From a checkpoint of a small transformer trained on Wikipedia.
Architecture: RMSNorm before each block, rotary positions, no biases in attention or MLP, untied embeddings.
Each number is 128 + 24 x the weight over the matrix's rms, rounded and kept within 0 to 255. Layers, rows and columns count from 0.

# layer 3 attention value, 256x192, rms 0.112, rows 99-123, columns 128-191
[[ 86 186 151 161 126  86 192  92 187 170  91 121 145 148  94 113 143 100 107  80 161 113 130 114 166 145 130 120  89 140 120 141 140 101 160  76 101 157 151 120  80 121 103 185 124 135 189  86  37 130 150  98 117  99 152 138 108 122 113 117  67 107 135 119]
 [130 115 106 126 148 160 103 128  98 120 165  93 132 127 109 121 146 173 154  87 133 182 142 159 194 118 144  92 140 112 160 122 120 128 156  90 172 123 153 103 168 107 143 102 125 136  92 135  98 124 162  85 132 205 147 140 198 150  99 126  99 161 155  81]
 [121 146 121 137 184 104  66 162 238  93 178 118 148 180 127 145 139 142 126 103 103 131  90 143 125 138 162 202 132 153 159 109 172 139 101 141 136 140 126 168  59 173 129 159 163  94  76  97 145 116 195 108 119 136 171 148 101 108 102 118 167 155 104 125]
 [125 104 159 146 161 152 139 118 137 108  86 166 108 105 153 132 192  81 106  68 160 104 190 136 121 146 153 147 138 128 139 104 137 163 121 148 153 126  88 123 119 184 137  94 153 173 151 128 148 160 114 142 154 212 116 130 146 152  94 160 133 139 105  88]
 [167 186  89 127 146 132  98 200  75 150 125 154  93  74 120 122  95 142 142 154  69 197 143  84 114 154 110 107 135 140  89 158 166 113 149 121 150 102 139 126 153  70 117 139 133  96 105 122 144 117  93 163 110 178 156 127  74 148  79 135 122 119 152 143]
 [147 141  96 127 117 116 191 107 199 138 129 173 124 116 193 107 115  79 102 150 134 159 147 121 107 156 167 145  81 122 123 134 151 182 146 112  98 105 140 116 124  93  93 142 165 153 120 124 179 142 172 148 120 144 115  87 104 130 121 113 144 103 129 139]
 [109  95 157 171 194 118 177 153 128 158 105 152 110 107 126 138 141  45 101 191  86  73 110 124  98  78 116 170  94 162 133 136 169 138 108 131 115 110 118 121 111 109 162 112 151 128  85 104 162 138 185 132  95 106 130 131 139  89 176 132 138 111 135 165]
 [140 134 178 125 104 163 170 107 113 124 167  75 140 144 131 126 164 136 106 114 145 120 127 140 153 134 133 193 151  63 130 137 113 139  75 134 154 116 112 152 183 103 100 124 122 159 123 114 114 148  79 124 166 116  95 121 103 138 116 117 124 136 110 127]
 [101  84 104 152 128 171 103 125  98 146 137  81 144  94 132 123 187 120 143 133  86 133 154  99 133 195  96  92 180 144 114 139 121 139 108  97  77 144 130  77 140 110 105 168 159 113 127 135 114 123 175 106  76 128 163 138 155 105 110 145 151 141 175 105]
 [114 114 126 156  88 115 153  91 126 127 126 132 104 121 103 141 152  87 137  81 102 106 135 126 158 103 130  97  94 108 116 140 161 135 129 107 168 152 103 128 175 165 188 113 142 126 123  84 154 109 123 122  61 110 151 160  68 127 161  85  77 122 105 149]
 [128  98 132 136 135 117 134 126  67  98 131 112 180 144 112 132 127 150 136 145 164 124 127 196 115 140 118 146 152 102 176 139 130 175  83 171 112 126 109  95 124 126 137 153 151  99 133 141 106 171 109 124 165  97 104 106 102  97 129 141 104 115 186 144]
 [126 177 138 111 165 127 121 106 144 122 125  87 126 141 107 122 105 178 152 123 112 159  75 132  84 143 146 121  99 163 113 136  85 152 118 123 159 142 147 159 163 160 127 149 121 125 146 114 146 121 147 114 160  93 140 154 143 125  95 111 131 142  98 130]
 [ 99 125 170  96 162 126 134 158  85 109 159 130 139 135 119 129 125 175 149 164 105 135 159 157 131  96 164 102  91 121  94 141  98 124  94  83 133 138 148 127 150 147 139  80  88  61 135 145 167  96 126 118 113 125  94 136 178 148 152 182 163 157 181 119]
 [120 115 158 110 123 137 185 171  78 116 138 194 169  93 116 171 138  91 116 113 123  98 129 107 175 104 105 147 159  95 145 131 144 161 151 130 101 139 120 135 119 110  83 141 127 127 110 134 200 130 197 148 129 137  74 126  92 172 169 116 131 104  68 118]
 [111 175  76 177 163  99 144 174 112 163 118 198 130 102 139 123 142 155 165 153 128 141  60  83 120 134 159 161 137 142 108 170 130 122 118 130 120 134 192 159  75 158 134 128 117 121 125 145 114  98 112 121 152 160 149 104 125 148 130 122 125 116 146 131]
 [105 124 170 142 138 154  49  98 124  71 119  92 107 127 130 117 152 126 119 131 128 109 144 194  95 100 160  71 105 148  91 117 106 167 141 135  82 130 111 129 161 110 119 149 140 112 135 103  81 144 135 145 148 153 113 151 131  94 119 101 134 118 134 105]
 [121 121  92 120 125 179 125 104  63 137 132 150 100 151 119 173 124 144 140 132 170 115 146  41 122  74 183 103 129 121 109 148 178 130 141 122 130 150 151  97  81 134 133 121  71 142 171 118  80 123 151 105 107 169 119 143 108 149 111 120 144  83  80 110]
 [148  86  66  78 103  88 100  98 129 146 135 170 115 131 130 105  65 107 103  86  90 196 119 171 100 152 117 119 140 137 128 108  92 109 136 117 125 145 150  72  89 118 121 119  96 142  77 112  98  51 178 127  96 139 191  87 130 120 153  64 124 124 130 129]
 [104 147 109 143 155 109 107 159 129 116 204 169 112 141 123 116 186 158 123 102 139 115 136  99 120  89 133 132 174 124 105 162 175 107 123 172 147 158 157 109 116 141 106  74 115 152 123 150 102 117  96 122  97  93 129 136 103 113 158  95 139 111 110 115]
 [132 117 122 169 135 117 149 120  96 103  81 148 155 132 126 150 109 111 101 158  86 142 110 102 126 108 185 168  95 146 142 110 153 127 128 124 116 143 109  92 123 137 124 146 143 125 131 179 144 133 113 156  90 187 126 156 126 133 135 108  37  92 112 149]
 [123 178 125  96 129 110 117 149 113 177 140  80 125 140 126 154 116 125  75  94 111  99 127 155 144 141 133  96 136 134 145  80 195 153 131 166 185  91 165 124 137 133 149 152 144 110 114 114 115  94 104 109 102 156 137 145 141  84 104 171 166 192 143 102]
 [160 124  93 114  94 107 132 123 124  83 118 120 156 137 135 127 158 131 146 101 119 153 141 125 147 131 109 161 130 111 139 133 136 101  76 113 105 113 138 136 156 109 106  68 158 110 161 101 121 125 190 112 121 114 175  77  66 148 110 179 152 122 120 117]
 [102 172 173  95  99  82 114 142 168 110 127 130 152 132 140  85  85 126 134 149  89 104 166 145 106 121 184 120 116 126  85 164 144 161 118 187 152 127 135 134  84 166 113 141  97  66 131 134 144 115 139 126 127 116 114 132 121 117 142 122 194  89  98 130]
 [132 185  84 141 129 125 129  85 133 161 143  64  86 124 141 135 139 120 124 167 138 153 113  73 171 103 164 157 180 129 168 131 108 119  99 129 129 150 140  97 148 117 105 108 134 122 105 136 111 175 100 169  90 122 143 109  92 161 185 163 118 121 124 179]
 [140 134 158 123 152 138  89 145 126  97 121 131 129 133 112 209 135  63  79 100 133  92 111 116 109 103  96  90 111  64 172 133 127 127 143 100 129 123 160 134 110 158 134 144 167 120 119 113 107 117 167 124 149 157 142 147 170 121  99 133 179  83  77 142]]
# layer 3 attention output (transposed), 256x192, rms 0.109, rows 99-122, columns 128-191
[[149 157 189 134 146 160 130 112 102 104 189 127  92 168 184 120 127 100 114 117 116 160 164 112 131 149 151 133 133 138 180 125 158 172  90 118 154 101 108 103 148 161  79  87 159 129 113  97 121  96 186 113 113  80 130  97 148 160 120 100  88  64 145 138]
 [116 147  75 139 149 112 142 135 124  66 129 122 114  93  80 129 144 131 135  62 131 129 182 151 175  91 155 128 169 127 115 116 118 122 170 138 125  99 114 125 150 120 137 102  94 115 153 114  75 158 155 150 140 160 120 150 159 122 110 129 134 119 102 147]
 [146  91 126 121  75  83 146  83 115 116 156 129 131 146  79 144  77 162  99 137 163 106  88 118  93  84 124 103 130 124 126  94 103 126 101 158  86  57 133 100 158 129  56 143 127 107 147  87  84 129 186  98 121 124 102 135 143 150 143 151 145 149 156 157]
 [162 108 142 143 144 176 146 149  96 134  96 159 114 113 104 155  99 160 125 167  99 138 137 133 132  60 100 123  91 159 140 110 200 147 153 127  91 157 116 142 166 130 125 145 122 109 111 166 150  98 135 129 182 145 134 139 133 154 133  90 145 114  87 129]
 [146 111 168  79 117 142 163 142 172  52 145 114 164 117 118 168  92 156 143  86 114 124 112 102 148 142 133 137 175 129 109 126 130 166 112  91 106  84 145 140 186 100  87 151 151  99 116 101 100 157 102 157 145 147 159 116 105 110 145 139 122 171 182 163]
 [168 118 132  82 149 147 138 116 133 176 143 153  88 136 145 107 129 149 136 128 154 149 116 152 132 148 147 112 146  94 151  87 149 142 142 132 107  94  96 116 176 126 113 121 175 152 117  78 147 129 125 141 126 122 138 107 124  71 118 111 117 138 161 126]
 [142 124  79 149 165 116 140 111 152 151 158 150 101  83  92 118 154 119 168 115 133 158 139  92 119 157 137 141 132 106 161 124 124 111 158 130  80 111 116 111 118 146 149 118 105  89 110 124 133 139 139  98 108 125 126 126 137 145 113 163 121 107 108 129]
 [104 136 124  98 101 127 126 111 120 178 145  98 138 145 121 118 194 124 131 147 151 117 146 161 134 132 127 132 136 166 182 113 158 120 106  86 156 122 120 145 115 146 176 142 124 137  93 148 138 136 122 143 148 127 144 176  90  90  81 119 125 139 131  89]
 [136 131 137 117 133 144 157 121  82 152 138 131 172 126 124 135 141 103 137 143 124  92 154 116 128 145 148 162 169 146  93 139 158 113  86 109 104 144 128 146 130 179 139 154 160 128 136 188  94 150 170 102 147 121 111 150 129 102 142 101 171 161 145 119]
 [128 122 128 134 132 136 139 127 147 148 141 142 150 107  95  91 111 129 149 127  89 109 146 113 127 111 159 162 145 124 168 100 197 147 131 137 128 145 128 137  80 145 153 109 167  99 132  95 150 111 103 147 114 119 135 100 126 103 157 107 124 141 126 127]
 [ 86 121 176 172 134 137 145  89  82 148 146 141 163 137 103 136 140 168 141 139 115 102 155 111  97 172 156 105 160 159 143 104 118 128 133 116 132 166 129 121 141 168 137 134 107 129 139 113 144 181 118 122 121 113 154 184  95 166  72 158  95 141 124 166]
 [107 141 116 136 145  89 127 158 117  70 150 133  94 116  83  97 104 113 136 114 135  68 101 106 119 123  84 149 144 131 158 151 110 154 125 136 137 113 104 105  95  77 129  98 116 133 147 146 113 177 179 150  81  85 120 115 180  98 158 135 142 120 124 128]
 [106 135 151 135 135 117  82 101 126 144  94 111 139 135 152 181 150 120 136 156 136 145 126 169 106  98  80 126 140 140 125 111 154 108 159 107 147 162 116 112  96 148 133 108  65 148 134  84 154 120 143 101 173 143 141 104 146 172 110 123 113 167 191  94]
 [115 127 103 100 104 143 119 113 174 180  88  90 137 129 127 149 148 147 107 147 152 159 119 120 110 116  98  94 135 150 117 157  90 125 155 160 115  93 124 122 170 111 174 137 175 139  75 135 123 117 168  94 175 125 130  97 110 193 171  63 145 122 147 139]
 [154 156 155 164 113  94  91 156 115  70 101 143 138 122 120 117 115 152 142  95 164 124 105 162 111 128 135 110 134 105 142 180 114 145 114 108 124 157 172 115  96 147 102 117  76 144 118 113 143 176 153  99 136 149  96  97 109 155 188 161 102 102 153 154]
 [ 85 164 124 122 179 150 131 123 132 165 148 141 156 123  99 120 136 127 124 126 135 127 146 131  97 145 104 165  97 171 127 135 171  93 152 107 168 138 115 147 128 108 108 132 150 124 164 142 103 136  97 151 138 141 125 164 182  89 146 129 111 138  97 139]
 [135 159 107 110 119 132 144 135 130 174  77  92 168 132 133 152 129 123  95 103 123  84  86 140 111 155 162 138 128 157  85 123  87 107 170 153 113 140 112 144 128 102 136 127 205 153 135 129 134 120 153 113 132 105 111 172 114 104 141 123 141 110 140 149]
 [166 139 145 129  94 133 107 142 149 123  76 159 145 135 176 109 121 132 139  85 149 156 132 135 155 130 125 121  91  88 128 128  87 134 102 145 126 140 100 157 116  94  97 125 126 154 162  82  55 104 153 148 108 129 147 170 120  86 115 127 119 108 154 148]
 [149  87 129 125 170 167 187 146 136 146 120 122  84 164 111 122 145 170 128 177 147 117 126  85  84 140 162 158 204 164  96 181 136  96 112 145 136 125 121 130 161 155  93 156  97 123 111 117 146 117 146 108 113  94 129 169 126 149 166  97 142 135  97 169]
 [141 143  77 106  96 131 121 120 147 122  93 123 162 147 171 116 118 190 114 124 156  82 130 120 130 135 121 166 107 117 150  95 170 189 109 156 108 121 181 124 152 125 136 136  80 137 135 142 140 144  78 165 146 140 132 114 137  64 110  84 148 104 162 154]
 [ 97 111  63 143 129 112 155 116 153 116 150 112 140 133 101 116 136 177  78 109  96 152 133  98 148 135 179 133 145 122 128  77 114 136 122 138 100  95 153 167 100 140 104  72 143 127 155 135  69 174 154  77 120 173 120 144 149 164 122 129  91 163 127 159]
 [131 140 139 113 100 102 107 130 168 137  91 161 127 137 107 122 202 165 146 132 154 161 149 116 115 110 148 108  91 113 124 124 133 115 136 115 139 136 157 127 126 122  91 106 117  79 153  78  88 133 149 113 126 146 138  86 106 131 165 143 139 158 115  94]
 [132 120 104 116 140 161  99 119 144  55 107 106 180 109 112 116 147  81  82 111  99 152 105 140 148  89 119 135 114 126 116 168 123 145 145 178 115 134  87  71 114  95 107  94 141 153 139 141 160 146  91  65 115 108  87 123 106 141  88 143 162  98  98 165]
 [140 153 100  77 125 124 143 158  94  94 142 143 123  72  92 147 177 139  81 211  81  90 162 138 113 111 130 123 155 122 151 172 126 117  73 149 134 150 129 120 112 122 177  70  72 123  97 106 127 126 156 166 131 182 131 110  99 141 156 164 155 118 119 148]]